Weights of a small transformer language model.
Size: width 128, MLP 512 tanh GELU.
Each number is 500 + 50 x the weight over its row's rms, rounded and kept within 0 to 999. Layers, rows and columns count from 0. Numbers have three digits each. The size before them is the row's rms in percent of the matrix's.

# v: layer 6 attention value, 128x128, rms 0.0749, rows 1-25, columns 0-127
# o: layer 6 attention output (transposed), 128x128, rms 0.065, rows 1-24, columns 0-127
v1 118:406580463457467513485422531408537514569492357540514531516470442505518497483439559518533451486574551569509498381387478468418586484519523534525495463528442498407593525625506462540486548554409480544437407515471488549490489523513505552547468510436597530502514478465548556503619450511427448533513425514512495407478527482543557529489483515478557482532509542539526565464576490499485557439520
o1 124:495555432486566519567475556565545503450549459593493527538501416543427390555454502407519440438513529512496504494467495549412512461532499404477512478517545527485539477577522390382478476533432548497529479498522518484475493466456545468592495488491484516510471476531531587453517477388486504492502624511556535532514632486458477529483482498555461489560494447558509590560391353513428493500545
v2 088:507565474518440378471462510550427500499454486448462489444518538477545536562614509543527457405541506480548460569472425545524437527553521475534556492578589403483461473468494474568503553567466534556570436435463460581485491512559531529476514598425517455550478546563414547475446458489428558481545446463495541447434591599610425471447479541469461438468483482505512460501583484577547490514511
o2 091:486557455401450450478564519562528516536544457440578554504456469543519482529438532565588469542451576492581560548547553496510483466553527535549583509566463570588509407518473459572542414518424553499558493471432437480409568411520433434434587502426464559476480459490560495511503452483536425502581508566526408465467427479444497565511441428474385504492493523501492580537501516515477473463517
v3 098:532495486501466487472510574436593507578456570386436497400565456423491490581458441501481573494491566542454620512563540513533456496461486572564532374446497569551490506448487422520544471520534501454519474554533465445464467593499474543498554498509423496433493464570433471495449482567461560483492364535492494452509432513459549551549493609539573425590463526468542457513470490513444494537531
o3 093:458343533458522558525512439517404506504486521523561496501537564517469454476555645513473427561532486529509496533508423483356491439390500537466475501473494512479465512440498644483556575505457588459528528492519485442533522502572527557439426526456509465443500520583486471493585565507507493467418406476484497451517479563498526591515459459504505560490627494489494440547558493478532446499437
v4 107:533491451542481472566485573508440531432475505558445424496539571569480458484511414552512616534487567485522466393528490486438488573511496566513484446477516484565366478481507538462463495382547517518548459450583529445455472559520483553496493542476438449452487373615544448546423408514438533515466487533512595496497540540435484492607566443531440484586500509534472479487447536476479549502580
o4 111:471464539537456410532545469485480433461504508524440537615572551480437584478538528561601475484600499498476535466531576514554481509499502387521444607494466455513470511522484532521474533495477562508451529578451378467436457490486536474425452590459550469452463475545487507507568431476445430481556448601527521492538539567468499508463547444450566505417593514445486488479561527543574458487357
v5 094:514457485521405528495475571534487441597475452481470500441530578503452473493455498584585470490502539570509539494451540471458499444536547588515431518567478551485489460394536525584444494509480553529555555527421487458456484537562464509591459576425530479530506488499518468556480484486454534539376471383511509477440515385557516493507512454578544447516620510471504522486579435416490417455628
o5 098:560492632439523484489526533544540536494504429497545475498438452458457462535500597535507544454552403476526571503567509520361466522587472440483529459448504519460471550603582529478533421482536585549499472550611451529441459487461536538467458565533475452511504447484458481533510552513541471456559435523489536424471402612495350510460501559513471485495501474537513472511542447581430538434446
v6 083:484473434548551583478525584507514458528581425411430532574506409482436496398535519522501485570596590480521404536556447403495560492513522547521518462452534480543449411489586474517469607522424473495555477490456474521434526578436519473582425505548605569564530510471508492559560487485525524512506482480492394434509518475493518568525483468491420415481573527445546500430519563527525452511545
o6 082:480551576564539477529445517521557585459469406523463483490519508468470460553512572515518507540573440544595485491437447483466517508556484454394422528420508430471537537499541464460415530485371562508508531518506600487532410511478535428440637510508447473537553490436540467496468495495573509509540429521446494503544445486490488492518549496647497587511550475489587508534404408505494554417446
v7 098:542514502439514545524541590474526549448445429559519449395474501523520641414469517518483514428518557508547487523574467480535477481594533568499491463500525522405496467643532479469465542465580489555467401490539494406408581523497485526484468410533534473477542524543547521494473509575488478537373508591465512508529477494507542457544432502495536496440549484540465572519571448538414521378449
o7 102:430451481493547411581434468498526392498453581501469534573466476500535541503496595490445561440527529455487506569489571636506441546450482465447523631516476474524573509578447560511518524539484516498458438506415455554474604438488501531523425419481433491549539471520457607519495528457571459528532505465476459515520545545497479417460482397550483538526527481544556439537451371509495446554471
v8 099:448433423477541486514466500533467508543520506471522393495412447435621541489628543527465472487455551585527447526519498522472528473438465554486441474512514505537553428499471478524523459574507519407506446454519603543600393497500561571430462498436531561513488532492472486454487533442505638487533459455445519522543518474491586511355454556505487477562434506416579483428510480545475511570478
o8 104:505524482393447474554537459543483545444514583539464550432442551495515549501551447477558391498445503545553415513454534436471535402522555424616462514491539535491538449519538499507385436514552473548428503436503434508475543559466461555535571522519514514491548470524503427470472568532516528550415552498500476537480454444501397518439486477519537656611476515451512530577450479505519496440608
v9 091:468432551534435455575517605648522456547425609473433536536572525515466485453520454562446472493478457502485538481469523464489432438423483458422522459411465518543594550473472514412471539405467461619455517563554472487502446603509564524443474526531509564439500464477436474469536524528511497460470446470594589518491468577482509474512443429555452532511497485444612455511497453514521532531546
o9 096:617452537561578597524471529496459516523527511522436488507486551447467423468410463498593443545477607495499544456562472507402511503487512440565447478546419394614446470490444547496545561407516558493421509518526474470481441528542469582503476556423475533482411478435450484476473525484453561495511523499525518471565454478498468529450457566570498539488542416449474493517524549491664549562481
v10 088:554526435456548494412438502425443533495520386539506456488441430549494496555497551471523490428396452499581541467574480432500504500548522450481479531528536561506481520471516509550489399516534440494444509468565558519528512445397539601488427458588527489601554445513609447584536549532483550582530447468456432474527605492504494508477574490500425467613537492489491459498471560539491513588418
o10 090:528466514531419454524476516486535527513523503507535502503457474490574530560546465457452424489512483622463575552492498500554533490440532574511386558392516571530603428556518510567510491500443427537434445478446405511499463533433438428547531475395480477579522482536570418570540384526541507506404531503529501545567609541444480508568478434493529513414520533529452555521444536461435473471450
v11 100:512559524490440455526503485531550480489559456466529539468534594510479571428546581497570550445486473613506448496563604494532476585356573548509449521438536551479555541449532448521528469474452483500513436465484477589586481361461450541579513497466558488438516472416579540535526467521418485589549461488476553430495514494459521485498464494378478497474411521500539465535531550518437399484485
o11 093:531482568514493453562514454487516552553507486401503497550455476578501435601442504503519493468455462527520486634509539529574623469560462440508580438404548547524486509402505540476461403469513452469460498424580539435478495547486466550497483571492481488511516454543497570508538528493539439418507376498614512524449623544491466546420520531444551469531440510464493502472496483384436505460552
v12 093:522534562488559418573520577566503537517435478541420440478455554469453412502450545501463555413396435517535570453375469516556494459469455510507493500424503530500486610448469436422478577508433526606456498502577534575427442546459448483428572511525512520474454505493504429422506583499511581452511464470558509476514486484488469432401593525507527608565520484509462478538510549514498521499574
o12 099:510449389581494516449442510426481553611521475465442525537554531409494502513496441451514402463496466479461518463560571503451447494511469434561482458568431468586421419513518494489448492564457532588539541469561520537520554539579428577592422588407438481496482521504488465590575445492491618513472485574516485424461485509491497487513531505428416497521542531503455496503501559533552619519506
v13 083:458528579475476624589507437477530343521484523488495463498524400527504515510452484476492500406435421532520533581509545536419481433570474471560611505480551567429458569458473560509529522437454501411396541497452562493435434519528525536591515557439532398537486556481479518475460534534473542474495483553560437450464441447545464457503514475512609505512500521553557525429432434480532509479508
o13 083:568487533428513506445414506520515488443518496563480495510449364523490477424517436475530541557602400512427544457551508514402544457519507591528470507463479476483519489502392543506514583562477488484539486507479558494524533514440458586543464532465517503549515569466500575458546491457446423441466594412550493410380513548576445509577467540485545498467612505534504521477510493634459531519429
v14 088:559500517576523410509400543531596651407530461462500605515434559412442471485544403489447502469514503504618463511506472447499558506438596509356478502490547526443533532550469490533519595525450432479489484434460457438435455483482535556530510547518475486464572534519535419477560539493469439505519556508509546537512494547481593506503482510479544498498444530463441408550541519518409497534440
o14 077:489578514516430524565488498416417515561427576528433486509461497582480470513555530560506521446420476532558518541460391498497458504541500416513458507499452459620482518527516485531503466451506593476458530469530497570512552606464496488521503453533515528508430543517492547466491447491493416434469467614631546488541550436539501500489528517471449613531453503471507454434327572453594493525462
v15 102:554451467434502585487496497456405494447536419492623514507550497468553459514443473598527426452515570453442534516432423452467491604522615526501438576428524402498451459528482531399457494427467555543463483548463509568567461521483502501492521446496494482589483455512577423537519458534583485484471549451493541498500600462513534569471532509449423578497552565493480547574475560552437436470477
o15 098:418537502527500456490592382438602548516583458464445529434499582391463510578476536582399541435565524491486527513562437514555538509560540527486496501530488406474559555480515452404509515519565497561471516492543480502537482399465516439477541504515535439517490431588480537532459505504527479550496483580537496451526526417396468372445590427470565557530450479534483532560476488484446558482480
v16 099:502533490526480480511522531590478517453527445450540538464587506431471511430473469487514530488569455593524477457420531425409412499555529483537436468572518516405411484563490459473457531490470527600459542572508423494511509555534457516531569493417451563460486449576442622433419508468533472505484478457562645478506407444526540549504451538502508550524523577572445489550481434420491508536583
o16 103:460454496522590463544523516531487492488520449532436567527512491584480485483506561509503471468453553514506559507559597509478484594524506501504474412487462389469499462534554464476501451490443533532556506575486390504385551322478540531489469558514601506445462559488495608481464498519441527554461470473566477431394456479505444619468527500590474432475419494527547492509536550453520562444579
v17 099:558429415549519520563456436557490438534564575454421502535481521514510546471511459579474554474463549551503480409490477425465467504469435583550434552501542481500448509420481494509539472525489605555488473492452483445586512504532425423501628549583501527557514549496481495490548425581474516503574488475473422449500539498400518419501560577521525567459485522460516658387470544455478517527524
o17 100:507508497398469475455418484515549503497507524481528597528528571405428510541521507535520499598463393512527452447481564470544437471545528453487504448512539523500584457354527502469428448493481492502526445522607554545490453492528471576337499592514523459585533628542551514475498476540512475396546460594564558437416513501496475496497558492457494492560526441521495486537520499499408477507462
v18 082:545447476549495489381473478505546470463514489527548489460485531518530589493543496552512458518475553480559528552504487557488447547397565513391519510397585550524470466568525606502479496520559475546507432597478582573475352539513556520552504522464497418502419522488480415528390449470449591489452529510516579483439396524520496466516543551411471489545485479455505550478480536597427556516530
o18 084:429574478454485458543529512555450501424531507525454436439460482540524570529498532578507539486537546518513495531469574511478494472556491521600485628519492482597457459415477568437552488492597559538432571440581560459570495503505416462505517539531507468511470530466455494495567468424491397470467547537537521485441437416426478491479460435405615592406552461492516517472552511514543546429407
v19 077:483533406538491491571518482541515508584473414542497368569490566470441420514433462530422504542481523516433504514506525459576426469529501557488493512516529541536475545494488484487549359444582393547426486492553472447524578506569491525535519469527503414543563458480560462469509476552547511536556436639596403475449561500489521475537483486460460474604482489494419485481453534573470505428572
o19 085:515476489540538480509447497396438554425544467503485537521498530443534556481538507422577552424492473507374530442533496490519449535449583444497495579411458474514514464484488470477512597471384491544504467462483467612465436539559511537509488447483375471538467548631525474545521498547499489474476521477542479569507621576525580555504529512402557413458569479476550525550473512523385485543456
v20 099:488568526500473428414539562556425484453523429586537520467505456602513549525484384528524496475526569459423492499457470540601530438543535466452477462527464562545500491488423537572554502451489465389617495518508530522540509392540502425513469548538575442455590365531469489467465473498476510511540540478432457499397577510491477489579602452417531441480519487507481534547495506523574472549526
o20 099:514511551438447467386474441547445613531547439581558446529484489518471526494461544537462395475519535483584482487462456487582494545533543470396537510522507525500469470513417418586585468468476502498560528536469489492526438536478481560457476452487546531509545459489529527504518439523562541493596531498403432589453493547463585526549551522358591443466463558454476588443482539547446526423432
v21 093:494426491567441428469432499562547609505525493509507585519463429570454467549470564493463518519463619534516543505461617464540559487452525492512482565601533542530586476525534481531516446416504465543474554491542471478545397493509450454530468472494419540455482512528462433482567433536431470456590484447549444590528501499534423507365537529437472416435478534578482449531517452477529477590448
o21 093:509447481468564497575573530488509440586607469490505543512424463532499435476391499481539535496438511585520471444493432491524514510396494522493417472460508596566454579516454506432545485397441531525470464503546426593475469521550631500505539527545555554477427487464533407528546499528517598475483468474518594491552411421482538516537462540431482548510457541519437568524436538433489537420553
v22 090:553426399598531486579466503544456532456491551494525508539477556484412536476540496546538593492499507527483553410436520487550468565507479443567547476511490446529489513446570551478498495458512500543519479552561376501469497508570521448488440539557428460566440548448476445430526538478499556487367525556563565374397427520448529439467477585423471425557536438463537450507448504434553498466520
o22 093:561519489422549479533415551487436400466415515426491515513517524479511482496508572561478450532453502433536537485582553509536444570565471539530479530475427507456470417479464474505479526544509571642492552437530509443487426446593525498460594575539436517457478529474465409534524530614481518474621472565587503508516548401486516508471500580404495536463526410452456502396555501537498506503511
v23 082:419490481472549567540568446491522550454502561381509566518541521439555490485576480579439592558463462564594551473401486532456570529492431563504440511518563592549382490478518532500458515459473601514448441502486487516553476515425586525462534446400557515503500508478520387562505473485411469411466457503468490527496518593499545518494580486432474498472451553477500582441534477522483430538443
o23 096:542458526504423486518508471476487495486466496416413564443516532474508486555518527509508486584524449572518483474587566518532531485508492534515448530526553512445545536405506421542397469447522520483452542523576576438549507524541558493499577562508621435490481408525472529551494500427471478459413535503425453406550600394443410476589512501565515623570506498371472508542508525526459496449459
v24 084:572412521469566539520528465459367532436525518490518536479493469503554599472489544448455514487458436514561481555552601518575528507483577560539520535424588478539520502447451590563519447524564355447435440425549556394531486545536528471573423476504564480483473447571446488461467519428551495474539493376487471425494544598574523505497484426533553439479533478500494460514507513481505486491548
o24 088:612506570517434451525495453578500470530596596433510497363362501547448584489517521451450546505619514499526572584476493491504575489476444526536501545558544569472494523420472513627574483516479419536485471408464492540512512529431505514508484465526500532520522462469550468473447447490467463467433434490507505495522479513507394421470542563432592506446457490428569545505474448541561474530496
v25 092:533567488483463446492525535490522482487557534487467435490503534449423580470526443599497526481549464514411400558601486455451467521462483534476490442456512433450438498570534499492471523533422620493522585423475453496397570513533441459559533462477424431454479377561520582496461533496489481397467526562471517535501503500469535591445512512475461577504554541578469481552495487532428502499661